Part of a small language model's weights.
Size: 14 layers, 4 heads of 32, vocabulary 17833, 7.21M parameters.
Architecture: RMSNorm before each block, no biases in attention or MLP, embeddings untied during training, shifted keys.
Each number is 128 + 32 x the weight over its row's rms, rounded and kept within 0 to 255. Layers, rows and columns count from 0. Numbers have three digits each. The size before them is the row's rms in percent of the matrix's.

# up: layer 10 MLP up, 512x128, rms 0.285, rows 127-306, columns 64-95
# down: layer 10 MLP down (transposed), 512x128, rms 0.185, rows 127-306, columns 64-95
up127 109:129138077146108128142141172130119120176099122135117114200103136075107161147096139080115092125126
down127 110:095103145169136127107116139130164137108123129112121139103159129106091112136135136218094153102113
up128 091:061148143162124142101156083104109194163092093189088079153154192091098112127159159087079091143086
down128 087:145114222204175124121145131128124149066151151110148095132086082054096126110094139156126181114163
up129 097:102142100090117152161092134148145083119117106107125181116111093161103141162135148133138119165111
down129 098:125148113107117093189172139073114108090150150138049106212082136141138185169124150180152054083143
up130 098:117119157148104099095113082126123106078116154159158175119118150109139168203099166128213094076160
down130 100:198076127192123116111113149114119099133149126124106111133134134112054160077135102134073160152139
up131 083:165043117123163102116152198136150140112162134179122116117123114148086090089157125178165085133074
down131 075:144159103174107121121134154180060200134160161107130075099092160094134169137095128140123107089127
up132 092:096145071121135144135153101122083171102078177159092160108123186127109155153161117175123134182133
down132 088:135125109145101169088152195208154149126068134107125162135108138143137143177109088152163101146061
up133 114:107136080157162146141084120094118129172060134074113118111136086094087137107135112110112137099102
down133 111:122182078153155132141139095089175123043086130105082180153166101073113152116135103125144168080166
up134 101:127081134126091189080133089124193122146162160124179134152097077179129151094136132122167138165119
down134 098:088092161101203104077136165173120190148147157110081127152101160128152102160164093117146132142132
up135 084:169123111084093126255170164139120117109114164142067132095166085137123137182157184159150094147146
down135 096:096102131120099079038129130099146125136143096121136163143096134119119125079115071139112124139138
up136 092:056137148140084202173113149118105089117149076134116098166135119127154167126081139190086151132122
down136 080:139112133170114195188132131120087150064156150111149114126126129157131115155107113133103206094137
up137 092:120167124185143098071104051137087117119051121144099121144099108192164189146159156191145139182173
down137 089:087129166090099060101187131132161113100155089090106134113116126072099107071160151148130156139162
up138 111:111130119145092114086147157093089070113106096177155132106144085113141105142108139134188171129181
down138 100:151095137173149153127121161099147197102106124116136136129124209135149113053151164138134088126125
up139 092:110115163152137136223107149130143155110055200081175206152136086129101122168097104114175086106140
down139 090:180103172163182128135094103113188109122124123153134195105145160120171153127125139083101125142090
up140 113:123144180100080075113099169158148113156169087135101133155115171123074093108128090148121113137141
down140 129:137140135114107115175141137129070076174122154116166167185132085147105109116099146094140184047149
up141 107:149172130144178132114212120179103170144154103203169198129104108124172118150072136138159095187112
down141 104:138099097119102128204092169104163100091158192073134122126095107091108109138148115081165124137127
up142 089:085158107103160127169169147110138137127106103197094127125156114102153171169114172122124103176082
down142 089:156156134111106180150181167151151140144124183089170126132169107099122173098076105107164195124110
up143 116:180102142100061120131130132114098099132067103163125174088145103044108091140069169122094141096165
down143 107:156141130131141100137068115101115141128134134123151153142115168090102114142101092110106058127151
up144 089:096123092120159102089136164119137089168093094168125128130115112149156102151061161142107071126097
down144 095:092139078163114173173149116140105099072106141084126174140104120086097131091163117131179133126129
up145 097:121120160173103179117135115082156187174098112122115075176105146217131117178158106161134121185153
down145 106:161139101094178183170122131148150125133092124103154156123175057104132116082173152186177120119142
up146 099:113110113095157091120105096120093173172132147192130155138077109090136111170149148075128102151113
down146 102:148109126152156142151116186074153108119115122073157158117148146138137173157165075132111090123128
up147 093:115066098111121118165131140111122175177122172136166138143064183165177165114168109122080182140150
down147 093:086141150141152161162107165104077124086154162153105167125126071112130153151064167148154127115163
up148 096:143135138140155147112076112174136159162120103095132130103136093111092131129142166169127119145122
down148 088:080155162062109156121136117119141127127127133109088181143078137166114092139138137125131165153167
up149 105:090144114161178118136100118057104076144139086137088130084154067116119087162131144129197116149166
down149 106:102143090109110087160136096139093123078116131132169127161134113169133131121205160120161090069104
up150 111:136060150076093119118186149069090126157121128073097153081053115182180121153134175156133085152156
down150 139:087098084184173180121107156088156141085165080109109127108181147129137083113110135167167133143117
up151 089:147174149143089129129126097118147127130122068212142113159178137114111116131157140132134083157125
down151 081:116154184121160148112116147131133169088087137146099106118152143128183129072117108175090132129123
up152 100:112149184066117148157178065192158122124152157169111084137134097122142094120155082117095141095108
down152 097:144079082107189153050137077114142152156141131148125127146071107095150153135102102093088143138119
up153 098:163097149106115122121131117138157131129114144120130180113146082128119151098165105123171122143169
down153 103:147104176128153098126170166153136115114124102098127120143111147140173131181192115162156090118088
up154 104:141130157110136076142161150115101124080110150136208105126099140177095098137147122156119212059176
down154 117:143170149149108059094132168142107116099204135106134128054148113114125142115089132130146200151122
up155 085:091114089152151094095176108106138153163193091135153173111168103137146078094114112115133161147123
down155 094:190160108129151086124127126174149096131128111128130121125098132171172132115152149101132066106099
up156 103:119117111152095140092139086169077113143152116126094098121136115140154147149131110160155176083072
down156 103:160158128105168136101200186135126125123125177153113113132135181142137081172127128147131144153088
up157 102:132116068133094069092162138150079159178181113157122102089111129130092145134143115152121102089067
down157 099:113154149136149101093132163128192130173182182058132116135125116126113145148172115109112111135180
up158 102:080142065080137170053157145148175166086126132122146123108126127133136108155057115150157142141134
down158 106:113100155093097106137148111132104122151084164132099116177120122129158104142129108083128088125168
up159 088:062180126168136134145166127114136151068126107151139110171124063134109122171133082165070118093186
down159 088:111154108152137105080106148107116154146127146133120092127110143119120132176064083163138123099126
up160 124:136135103083132189100122149136068137150121142095137157138119104092119092156069165138138169038119
down160 122:146108097103119142145112119175139116111103140092185119170128105175132126053124166167180105160152
up161 086:129144108140121097140189104091121122181134122155083126153141090091128144100138109176110158158118
down161 108:123122077117133112158107111119133163103094146107167134092099115156144101127131125118138116141119
up162 097:093101103141094079111148115174158149067158153168154123158143121121128112148093150148118160126156
down162 091:144137147112113150128097232072079086184092144087152146075140102119104145104138149142117064107082
up163 101:094120128117036136106142118153187046145106141113124152082101146081141121094135147135201151091202
down163 098:117053158115162177136121085129130144194085093173127105107155171152142092177146129087104090151070
up164 113:124156164157107131193187167127138108097098187162133146121117140079111177141138146137117132154118
down164 107:098097082152138181125150126113142127115165157132110121038162115117148141119154094086131114148102
up165 106:115035141174147118071143149134114170148183116165099106120115106145124161090102154128137139097197
down165 106:133188137123159117156151145118129086139088117154139096128110135105130115106118123107135120098112
up166 143:119169160154100134099159065111198129189155155112113161072107115139109122131105135141102140130148
down166 148:135142163156131114146122087158194118172133168140105159063059148152184130144156137172087151113104
up167 102:122177111120182140181094176078197169133171079192171174119109141100182107113141152194129150139132
down167 096:167119141212092133125152136157104148151140109125099179101076127148174187108089129084152086120125
up168 103:161098123194121164132152183127118107144093116134117124146135093119055104058112065117070116100152
down168 092:103088073114208099132082118182155110184126146162128095108133159169142084156170094156158142098134
up169 089:074085106156151188127092117146130181151170115111139095154115096116090144147140093168165098173135
down169 086:102102143064106091197137125126090147131116118130172161168154147133164150150089084126156133128107
up170 105:129100151135097141095101068127152100151180114090115115124121161154026110146139146105179043132137
down170 109:127145139101131172147150119174147086135129131122072105141159130139111106098104113139145065169145
up171 095:102109122143143140151139138155113100132074141162133145107191152159131178108123154136083099161075
down171 084:135121130155145085169087137116094136118087086103114105146151181151149169129107121085090162160128
up172 109:039137133106150137141148118141082093188146073189123110162081089172133110150162113134111170145096
down172 105:171143177096150118113138155086161150108159133165092107186198147120140129077116107141095078091141
up173 108:089138110087106121063121053141135112144160190165162119154054120101135091125149194142104156134115
down173 119:128154113147099096127142111110149137139155111180112136155146173096140119134130069070125141112119
up174 089:130180119132136082096091098114182172160217088185087096156148129119103153140083119153040137187094
down174 097:135124146124103152114152109173121189087079126132130147091110136160169174151201111105179137083107
up175 101:075152163139204155127124106106182084151113142124142169127137114164112146176102139119176123141132
down175 121:119115095141061131161131164064127136080125143108114076116158166170124078089221104118110157126118
up176 085:136185131172114105197135092137166158124169139161074106153111111098101190071141119165143111125067
down176 081:110096134115107178129109104065109124150186131093157106105114063140120187078120129126133100112143
up177 090:051149079170126172092182137127140145092174158112106150136116142135141130105125133123174102155107
down177 089:174093199084106105116110112114103153129120105103185100180112106053155168152110155061093121103137
up178 102:132135147121117176103137152177069122180123109164095138133120094175117113113173142170110132153108
down178 109:143128077103116105132137132182070132122093147126111163124101155211107146122194105165173095101149
up179 084:166165116168148071098113140173144142140145089145132146149175155148130110141187135173156135197141
down179 089:057159141180138121099114091145112135133148151126120163097113143110147113130085126160124160112129
up180 087:093128118160115126156139146136151205150088188185139165123144097042119176140176145095000122106115
down180 083:166136151130180197133155158116180081178089133122109096111154121135122182157146152160191119161094
up181 089:112070171177161152053132139153136184130196086172172084166111111134188124104177099174111160119127
down181 085:072141128108088141157111155076158101116039121110149138074128143153127088144097082063137112127148
up182 084:132148132132119118091149106131157095117089132101124152211131134103099170127117166110165166168188
down182 092:108137155109129130190049173081102084162177139142132074035114075152160095110100061142115157113104
up183 116:160100181100100148136114137112133115131103091129129141168089144122166131151116205124109151142129
down183 124:146137109126108173129142136173128170103142131123163154133154125104075157143151104121210187107103
up184 090:162140125160076143119100139125093133091142166121120153124111075106114120097097110133112128155190
down184 081:149118191201081070127144157150166122153128132147086075167159124164156148133080137131121199115174
up185 111:118153124145092119119129160119140140103132076135093149095166118116093108084168131108119100116137
down185 113:076115158163085156144141174100113131172099138133113116153081108069114130143140093045180118086157
up186 090:123066161126155184137110126171142163154085166154098089101149135121184103125162121147082125161172
down186 082:103102141124150145134147131138034152139125149165122138151169164179166103144128121135171109118166
up187 114:121185153159097129105115096130160117195118106127179177176143125116115117166089190187092151163184
down187 102:161130087091129146171168163148102144129175134149074125176100138122120147116140134092129084094109
up188 131:141107129142112097137189103103167140120162125127073151138095113124125118126063137154123174146200
down188 107:135146111156100144126123120131135119085157154138141137118136151127155078167162112106121131138113
up189 094:141131176155154155110139125068113104109135101162124094146094115140162039066061166116139141097145
down189 098:147071096068102158095117156098039134090081161114152117082146173132113137137101095103187130148110
up190 098:064187063159095106210133197090146155140173196113155120166120074116129114104133121129137174114128
down190 101:125136114141123149067131167163122109110138161121159170067134121095122117129129119092167101139086
up191 105:062141175088138156096149100174125146148147137147134172107067129114125132111157069142155153148100
down191 101:138081122147130137101126185123142071161140119160146091157142103117104136156075102132147115111170
up192 100:118144142157139111105104120108168142131127143118137139093056114120030021133114156144066106165143
down192 097:130186102149163101109052074206128132130135194109140116166155194117092094134113150146123167078149
up193 086:157119112091137211087088121141140185109127137136123138225132148168112139175125155169188104107098
down193 089:156089123190101105118146141091136070088186088141140113098126085083118136167153084054075117075171
up194 090:134099158161131125160121152089160195119154140036093138105157100114128122102097133119109093113111
down194 096:147113177120104171104075091165092141155127085183086137136133165179143126160101174134114133158120
up195 091:063159105157091094145115069079086157123118139125119185156156117086166130116117100063146078130152
down195 082:120126145211123136131169164104166118079153108121120150113100164175120216154140127149173184142170
up196 082:089112092081099113096150038103171131167118088146129095147109106144123146149126212201071143086128
down196 090:131096080155139140110125136131130092096137122151141114092176135117106149127149082136171113124184
up197 105:116088125101123140109160103102144115101096122118092127102095117093037142155105104140071149143121
down197 093:142101104104110163167124112100093147111186091099091109108140123067072169093131093115125116137079
up198 092:114182080155117151123138119115135084098149151082195116114105103140163111200100096191139078100063
down198 083:115127087129131077080137096145088138109095090121109184101090107097133171123099148074139088101096
up199 103:123150138091104075143123192094125072150113095089123090225133148132155133203094077099164109080132
down199 099:138117100155134159110158100182144198136118163152178152105120113128094168079138175155123115224151
up200 111:111083113143119127122124059132140119114154088087097154139103113088139134080149155128131119147113
down200 092:166127190141128126081165186148148124086171093098112096097063104148040171091178109105150146109075
up201 108:093119104101182142107178133110096180085165075098182128068132090105086117122137138104155106099087
down201 111:149116132127099104158175165197091060189122093114191066092091137113095121108157118126137172117143
up202 109:146108170153165146118140111088123147138154123111115153093175164100105125095124147133098135122108
down202 114:129110164123102159165116149159118094186082141143122125121097121128188130174163166133151165090174
up203 090:115112090167120149124133050129137134087075138128116106122101107077118114134115180116076107149094
down203 089:124148118179121102155141125111064088107113146130128133102112179150099161173122135132148094106155
up204 100:161087126114087130130129064103170088173111165152181096159115137152152134096202176131111140177134
down204 111:174164101119096126144128204130115093087090146080076161119106173143131125198139086100175101144130
up205 105:205092087071101161173138094128109052143103078120138123180150055170107092113088050139142135058110
down205 100:097105190197132108100187154131195133145127117109168103100091169166171156095117119138122105134120
up206 090:112126108131150130092071133092120166137127124130089103124095150131150139143095126111113114162100
down206 094:134133171102097119139132139166115161130091150099142141100139125070117151144124156097119150127130
up207 129:116164099136105105148205104163106060129126195143117095091124067185123072116114123199111181173140
down207 153:124130099143127135183101124198125130117143189119091124163105148116138136109132103088130142145094
up208 112:114132175092120156153102087075155106132203094107145105041119173133139106112150142111186137132189
down208 097:100101131179146213081123143150128133101146052078077098114074100112142183127139129120126137171154
up209 101:155167106107091108087166145131131231176131122073122088151101173157161114124153126111139088125112
down209 103:148124132115164176107109147124141169151149147102132114156153164170188160121117138096134079149104
up210 102:072126086133146097107123097129131175145083160068128138143064102120100106092130106108174174075136
down210 095:164091124095137150111131106178105087093182066150166129151109066120166146129123133123138136133117
up211 116:101150124116156152136171079105090103172110082092114094133120077090082114143210133128142178112114
down211 115:150066133132108112205142154111124131111109124088136119128189154165144167168100148197161145143150
up212 104:180076114168111095139180139099106076118167103123148156138081119174132090093064130114110099092120
down212 104:090140145157096112140070161105105185092137175146098139112122136120114119130150139118125088137178
up213 084:095115121143117159114102096108157120102166173131131091110165120196100163144150175174137084141190
down213 084:108098167156134103121135102135115119114154151135104024123165107150158120119138129085116120141139
up214 094:067095159189145152093157135170149143184126106148092098227059110171117121146151138122166161174072
down214 097:119136125173146082193122146094157111111166119123146136058124128155144125144199156141106113148164
up215 084:117150056118162071042162072108134103111130098111111102165127159149133130092105122123133149142102
down215 096:131124172089106130166125152171133116117131174125155105104084143080118122116135150136093123094150
up216 114:125148149134087134099072073129136100136086112162180218166128039145144089158116102184086099158151
down216 091:102150145148095134118058098131124126118079130175097154131129195122136107156133130123096160141075
up217 080:114088148130171093164116058106128158087108157100116161126123118135156105099174091165025111186141
down217 094:185168143143146121109092157147123070152145102140142104117123159142146159172102151086115145114144
up218 092:129119136116140114160174134161145137152164065161106111124112133175069117118130149085134125124156
down218 093:190145164119162136086141125143089117143109155125104088075115119135089126200093171157148146142123
up219 087:166074118138123065159153105089131141121147093114145137165153132150145049120176132163099103124164
down219 079:130135093186129125135137103156171073068099139103167160172096183065123168165107158150153146097085
up220 098:167120101155094129129145090073102144165124178156124099086097125066143182140203190121139074115144
down220 123:079096169143129154111155188107127136122133134088174171011189149037088114097146090135145164132112
up221 090:148185132139155136130153081153151140103091117143145092128157144165157100156079127159118122085132
down221 077:210177115170154111200144102131140121128134127077107125139129142126079139162139132067118107057151
up222 105:149135136153098129127077098110103201088178102176122168158080172102181091159200153153153189132155
down222 102:219151113167125080134076070134102102126131126141116129103145164138092107157102109122186084111126
up223 092:165192149121143133119169076146149117094111108152158134157068157113150163180111058132153069099152
down223 090:102122132101116115047116155104139158193089117129072094103170096128094086136130121166067221152114
up224 086:139154147079149107176096109089126153126157164158111127131138151051149146180183121141109120169157
down224 090:091104073179190095087117091186106140134129154102121165102128111135164124111097115172103103102111
up225 105:154154139162106102136119100057179118134093071087137137085109124122129121127137117153161110141121
down225 104:168099127127135060149137181165145119120163115170116106176133139112075157082064125129047106108154
up226 103:139194063090128150097173110122102152130169132098155119154074140131119079125111163128159113089139
down226 102:097054126116128125118103130084131124131134098161075111155145127093118124197091108152047106180062
up227 085:077133135090166156149138101113090175140159102126062131138105087173170179124154107170112120154129
down227 088:153123173093144137132124115154086095148127140121162132072093075156151135134118127096126136157151
up228 129:087105190182120211135113136153105129183085150136149207174156122130156080131166101156112088129146
down228 108:137113148091146157179119152123082126123115159060150128111119143139153159121170143125158154113183
up229 096:126118137130078138161163116086117156174163101147126145187125135129173102118177142144184118149126
down229 112:138164132157136099129133112055133118104155150102094187069155120176182126116112117153123156139155
up230 080:095140093138143073155111108191125106143112164122089100235107124201152087102185090200083159087108
down230 084:135090078101147144069087164083159068100172120109130155114134080073125153102149157119145086158160
up231 126:161115118099144133160154114114109110150097131050160178146064126127119048161139065103082112124137
down231 114:132208117106177080124209058107119087077138169160093083121079127154118144207126148127130130108111
up232 103:104179071126084097077178115140098132158084112097076150134143150093169113087144173067117149104113
down232 118:128100113160170148068141097157107151122121102079119082097127166140119120136148128132166177131107
up233 100:163158103139158205090143117098106167128061118087156165145106145106095080133174161137127095143099
down233 102:142179127142125149110131103172144129131140100153161168155116136127138106111146140073072127131183
up234 107:133152103115120066126120120110142112107146166126111180174135121164114149131063109120094076124102
down234 106:196109087154144139074049176127086127112107171086118173176162131132099114118117118124110091113200
up235 100:183075146144104108080171142136131094093070116142100118161063085089078093129130143169163125140068
down235 094:093116102092138121087097143151121167138128100115146115099075132138229160129117145090085180097141
up236 087:149104121161138124142127102109112102072134109129131059169123090185204121126168111175103110160128
down236 089:116100097074159153128084150132100117074086145116132136140141069089102137131109166154136164171132
up237 114:077113129154188124117166090107174127153136149136151111152119142115116108123110186102125144112105
down237 107:136132118116160123130132087200122194080144085181159108182134172115146074130102154130152094136132
up238 125:136175155131101140080125108070135115171087092085077142175112132039107104083132176111113128143123
down238 116:105135151086116145157142113096109107137176055160178121108156138094136125158115201138109144108210
up239 078:136160122161171105162110163091142063109102143136090159048144112214128104120142165112136114106125
down239 088:161114073158114198114144111135034088129138108130139094070126208159115178152140132144126101109098
up240 100:171126215188196164128130074147107130158131116138184115114108103086150095145136075150062120124174
down240 097:160116141108170150131113118126178094108116107149134092151173098126108127077119175132063170136147
up241 099:147133158076110092137111182104118145093127098126109120188166161153127125092161172134146112122163
down241 098:127141177111135153139153114160104102223141125141164097115067122152106141111141120162084106101100
up242 130:121120095091170128086149124139164137111181139135147156149109168103113129126099151121164160175097
down242 137:181115173157151121114172096127121148077106120237124082096133159095116110171109178083171085161103
up243 088:135147158126117150117126192132158137130114173095135175195126129131130130134163124127126141139154
down243 093:141111070131126126162162114143113090138085047156087072085155125133141138135138138196118151124097
up244 085:157182068109127146180137136085176163073160094119056122101125115134152116114101107103137157181149
down244 085:100170180105122109150164133126108117153144131125168138151121242164135123128145134211169128093115
up245 093:146167076108092145051144164072122138096187124180095159135128108127179179126139090109103125133128
down245 094:109143134117163143161128103126157130095174157116130139186085116143126046122164137185138124101104
up246 112:095111167135102078155107068122140105164092161095139163170092097156145141066088146145113131104137
down246 106:177158087131113112094161137160136142074127111120136129185142152218113102137141115086120123150117
up247 130:116101101078114127074149080160165103136127110116203114110097140080163130137076156081083116134162
down247 149:140123106153138072135118103173071128120150076122134114103151140099077120135156160180122119137096
up248 099:172072079173103103136141112111132148158181088072172111169099081148162144095127155127092117145086
down248 098:070165088058076114183134087181154155103108132137123134203128154115167139099145112086084103117122
up249 084:127159097150131100084110050193114136134156097092130098145145139081151097092110122171101138146115
down249 087:104219115101126099165134133147152125151164162110129104171150153155170145122090133077158119139148
up250 137:125130160121073186084101095148143122184154124134170156142074084101084115133171139178147167084107
down250 132:135124149135094098193116078141153087144150145149200190093104119116105146115105116168170159118177
up251 107:118130138140086202156156124215156110140076158159146175171127089116102171127103104152103175144140
down251 104:093139150133081112122132154088131108119152119140120115190145140081115090089101133131104064116072
up252 113:146142157149088172108130141085177160071109140130166175141099175078184137089129154092091163126060
down252 104:047114097147095115168118107098098068119117151123126154164145137140121098147049138105114098062095
up253 104:082131168140175107162116126124157171107127065036106126150116081098082091147135078130113104120130
down253 093:080170105156130120155154157116143141070137113102115116121110105139137137150074119137147202146169
up254 093:165120138113122160142114120147142139062185102129188202052178094116094094121133101134109150167107
down254 084:155093161152150143190132163140125166178115177074162114119147152148163149144116112109136099079118
up255 116:098189088192121151140159139130153104109115188082118161115052124135100129134125118128061131126114
down255 101:127122110117137178128120151097121109090157114133114156114108131062165156158138143126161137099080
up256 085:092096105167121147153104118148180116088152165111124147154126096091099130121173127177075114074158
down256 094:153147119150097128112083162174137105109128124150123131133146113211149180162093158135167144192144
up257 109:135134160167114134089184148132137145170089114174169104140081045149069114124133141081080147075062
down257 106:134115111142161123131141119103134106092224132159075122093094089114197092148145104091114159122127
up258 096:151139147137133161070142151085128206155060120124105084111110126169049166166106160170119123127153
down258 121:160085115141140152117111140077129070087166113130152103107096154173113172106150100119068114090102
up259 089:122162106143111102100120123103152143121166136123138093109182148205092156151116150187114192187116
down259 083:184151113128150091155058138189125106095147157139092135161153139112145072080113058161070077119128
up260 122:164093111095142086076148129171164135116183092176057104092104135122142116150086137135181119109128
down260 115:142088134120102159101129155179141151049177131143131144090095141130138106160147126186168093085107
up261 099:108119152126184111122098148102132139131124120141102086174120120049133134135053135123106131111094
down261 087:124147204132157147116152068080132033121155122092140113107125098115101106185118095136096099140146
up262 028:122138114093111035157136198146170144146077133124149183136160118159192108118098119189112091127080
down262 023:099071120120192112111103146100137111154028144054117094130107182118117104114125078100155061143120
up263 081:121113127149158102077100070110155124102186140142112153174145136184141128201111107174142104171108
down263 092:134125129108111165160150151127139105133082124082133129147092088098107164142131142083141126062136
up264 093:139132126108139152151123203091193134141094148144077085085089118079153154115075139139126084149155
down264 110:099108121137106150106137133128139114102173124130204159210123148144129116146173094121114197087118
up265 096:150143119132072115087111143154088130138118144163134156165146143124162156087129125127114126125083
down265 097:092155127109147196136168125132147160089125131144109149108078115116105174092164129140134104087145
up266 099:135141142134112134197070100183109110124101109161155117113096150136022097090055093151126157205152
down266 089:122108107090121144124132172108143132065128129086071135118109182168154105153123055163104074070118
up267 081:079120100195114095115206114131074147121050184094127151115155105073100108117118173131179139181121
down267 096:075148146089153163163111099135153130066124135182088139131075170137117131093141114102118118142131
up268 110:133091067022100182154159153159132105147149082198131132107141138144151169150123130100166123143128
down268 110:143148193124147153154177182187140095101106090079186111106155095138146174130123108129136121149119
up269 088:171127159167106105120154101114162137133119144150126156084126141088099144156112127146176129105112
down269 084:146095122090108145124088115126127128079072064154164080111125100158107121152115123122100136112097
up270 123:154158109139124099170080139124123116172150171136119081170067099128124110103110192178132099126118
down270 093:173111115103107090127114123109149110085149169124142156232153161125122142130143150166127103135164
up271 087:118139077171166140119107135123185173185209107154112097113114155117082110129188167120204089175096
down271 089:090144096104163089114145100084167159054108121093151167171110087104115104077142170120130124094139
up272 108:144099118137100240119127099134083076101110126180166084126083142114119105152208113136116081101124
down272 109:099113105126128182144144129124172128125128138152142100174085111092119099123100169140113085165124
up273 097:101171164124136161066152144099171135163192153170151080127128104175083131132139140095150098135117
down273 100:185096133087150141148115156091149130094096182093097183173160111135087169155108111125103193109094
up274 112:210121164128129136163136125132179168190148067139136118130094138166140104124099151115135141130124
down274 113:102106099147124164134137133107162163101133142141113188138168102082124114133104085138110121131140
up275 118:201134122097114184144172123093122105137101077164176121123092075168159169137136062175138171181073
down275 108:079070142106177130131137122080109109101108138123107077094160102177146100106113131187154114158169
up276 103:173099116180115092094127188156132103102141154152105143126071081091064104166170155153123122124071
down276 100:067153157153125122103147119163151123156145178147150100093116140106144123197110112152111106146145
up277 112:083132105143024128129069113072084136157069082086072102187136169154074118089130179126123121157086
down277 111:131087125094091133090158099135153094142177142122089123118131099209132068126187182132149156127086
up278 107:081074102060114121102117117129136179138108093167139115114098179112140150116143165077103130091138
down278 106:106092108130189172124173132158135100079149171139183148070148138076073094135210157128164157156138
up279 103:112066128134133169169089137134133160140167125117129157139088081170180133174172120109173118084164
down279 093:154098151124177119103138063162098100146141148111094179118141150103090120139136125070107072127176
up280 074:178130103166141172170143173160083069168139098106091117131154135153104134145171162102183095143123
down280 092:095119160084106123111162132089134157090090133184205129055110129105159108091104137077100187122117
up281 100:089150070124148157115141080108151124118119138128150051088129152050109100084132185095084118124125
down281 092:165133144111106114175087215167080091105176128043105104145139144107083135077092113071013129134132
up282 102:127083148166106116097133101081132105153106133141140109086098104149090075145212146124171123107079
down282 092:104104124120126083146148134102131153114074091107148094152164178190164111118137115118148152101057
up283 143:124161156156143210130166161152185120144107154083130214131104112107137114181081067129083121126138
down283 109:103129150141141156129117124115137144131141145131111028078148150144149057054128152111142160096122
up284 108:170115090155112115117179094132054173142065117109147155134072098109147135112122161137086146172058
down284 109:121069116103137145092107168166148181145071138080090067144144097117130098125145081167118137165094
up285 086:130106109146128139053149158172171180138136206117121126206117123081119102140118116079148162168163
down285 091:100124126096178148174151114099120101115144100155133155086122159163107123106178138126158101072047
up286 084:064152097134152077119098079179139146112122157120125136185142074101145150082184122114097157144132
down286 082:172173195109119120131111110134140141135120082117137111116122155189127130096153114158088069150158
up287 104:076170140083218099159090141122109131173151112132070163166123148186163136164119194137151160062139
down287 104:174111108145096128130173058127094142132116079079150116132223166123119149138158128102105092147120
up288 074:217156171141124157121199096151115178103097123111089088165155148071119148122108135136120137105123
down288 079:101134125097105132113126114091093090203118111179102102108117110186096114088114100096078130161107
up289 100:153121145125147127087160107106118179145182077113144165128156169128124130111121121182162169091158
down289 102:098148080092175093169158072086145141112100127193178129125128142152187118120115131205118132131125
up290 116:116120122083150126096116171098161199134127125116102117109105144137163162102125113119107158088127
down290 129:103158178176127135168080188181109104172112132148094097109118130139129207154115110137141068078143
up291 086:172105099096153159095084088149133137147085166141141114057082191138064122120110077145154089107124
down291 089:177190134166148080115078078128139143131150177116104130151148067098125085144108144110111135123169
up292 119:136095098103117123130184081178127152151161121151130106074061112077115131174109110063106145121112
down292 113:101156169089096074126161182136181101099125172149134153212152061191130125090077094129108116103148
up293 085:155151110096121124149146108171075142099100147125119195090135132109109078138134118142177080073188
down293 089:166144166163134150145098152149116170193104116104122086131099141108145095129133088137134102075096
up294 099:077120077172158156050130074119135113125165083116153198140139065111161143141125084105096127147092
down294 092:137137097071127156136168158130101139114027130176091127121084163171086063114073112132178145122123
up295 091:122133108118100130079159144082139153091137150144094133180146069245118114122163084207155102138162
down295 106:157105104121134129100148154154113108163143114107167121064157114091125108160164182101106097116078
up296 087:126116135129097148114111134111074179142149087159112151100156169092110125146149098154183120127156
down296 088:136136128136104140089138117151147139114082158157125143155159139140180116181118141115134122094141
up297 101:083148145133083123099106115077221128109106121173097124093081123123137121112142141119206148152166
down297 116:103105085079133066127117140103135130070138109113133154134101105104131108129129138102159107156105
up298 109:162122101165086107099131096063095107157073037126110109126109049096146112122198148104095177081070
down298 102:153066098124139065150117141150072109093152139158129090112170090088140121156152116160120120095132
up299 090:090125124152154097162146109130152083126094059134142130177142130101148166089124131167095145136229
down299 087:120172129141120158088080134111101107110145177105138171117063189123151154137167097139129087135069
up300 086:139163110095198140130063155055167138129084116089094119152154162158120145109137109160106106160113
down300 086:118175084122115073115120059153144136136116155149169148170116167099183153116134108156126166092137
up301 085:115153165235155179147075124132165105149072133088181133123143114152118097178164161103136093164183
down301 086:087163127151152129136068119116180092102184091153084115137129163066128168128119154121110129118127
up302 085:025107146155086108089144136107093136192141125132149077146157169071121169152108135123083137149093
down302 094:107153081118159190127115108134153089115106061151139138152115120086168140076137144141138134108176
up303 109:129116171077152079128149162125109117185128128132096151115087198167124116144135132127169096159136
down303 110:158215111122083118198113106082092132120141151131092128170118094140097120115096130108166122077104
up304 089:154125174093171188168179103177099092102111105113074142087152125162136110080100121190143135157111
down304 083:115098110153195120115142114131135127112125091030095089131150182110107127125089121097074096118168
up305 103:120124120134070154157083104109127107135144115129119145136130086121136088116130170178158167123163
down305 105:142114121067136146156054170060106109108141158117120114099183108147126134112126145124082163122140
up306 085:062053153129129132122124145172141164125120127059134116162151109108135096126146146161122066113200
down306 084:121093156135085160101098182156130101163148124072129082092158132152169139128172168153155134116110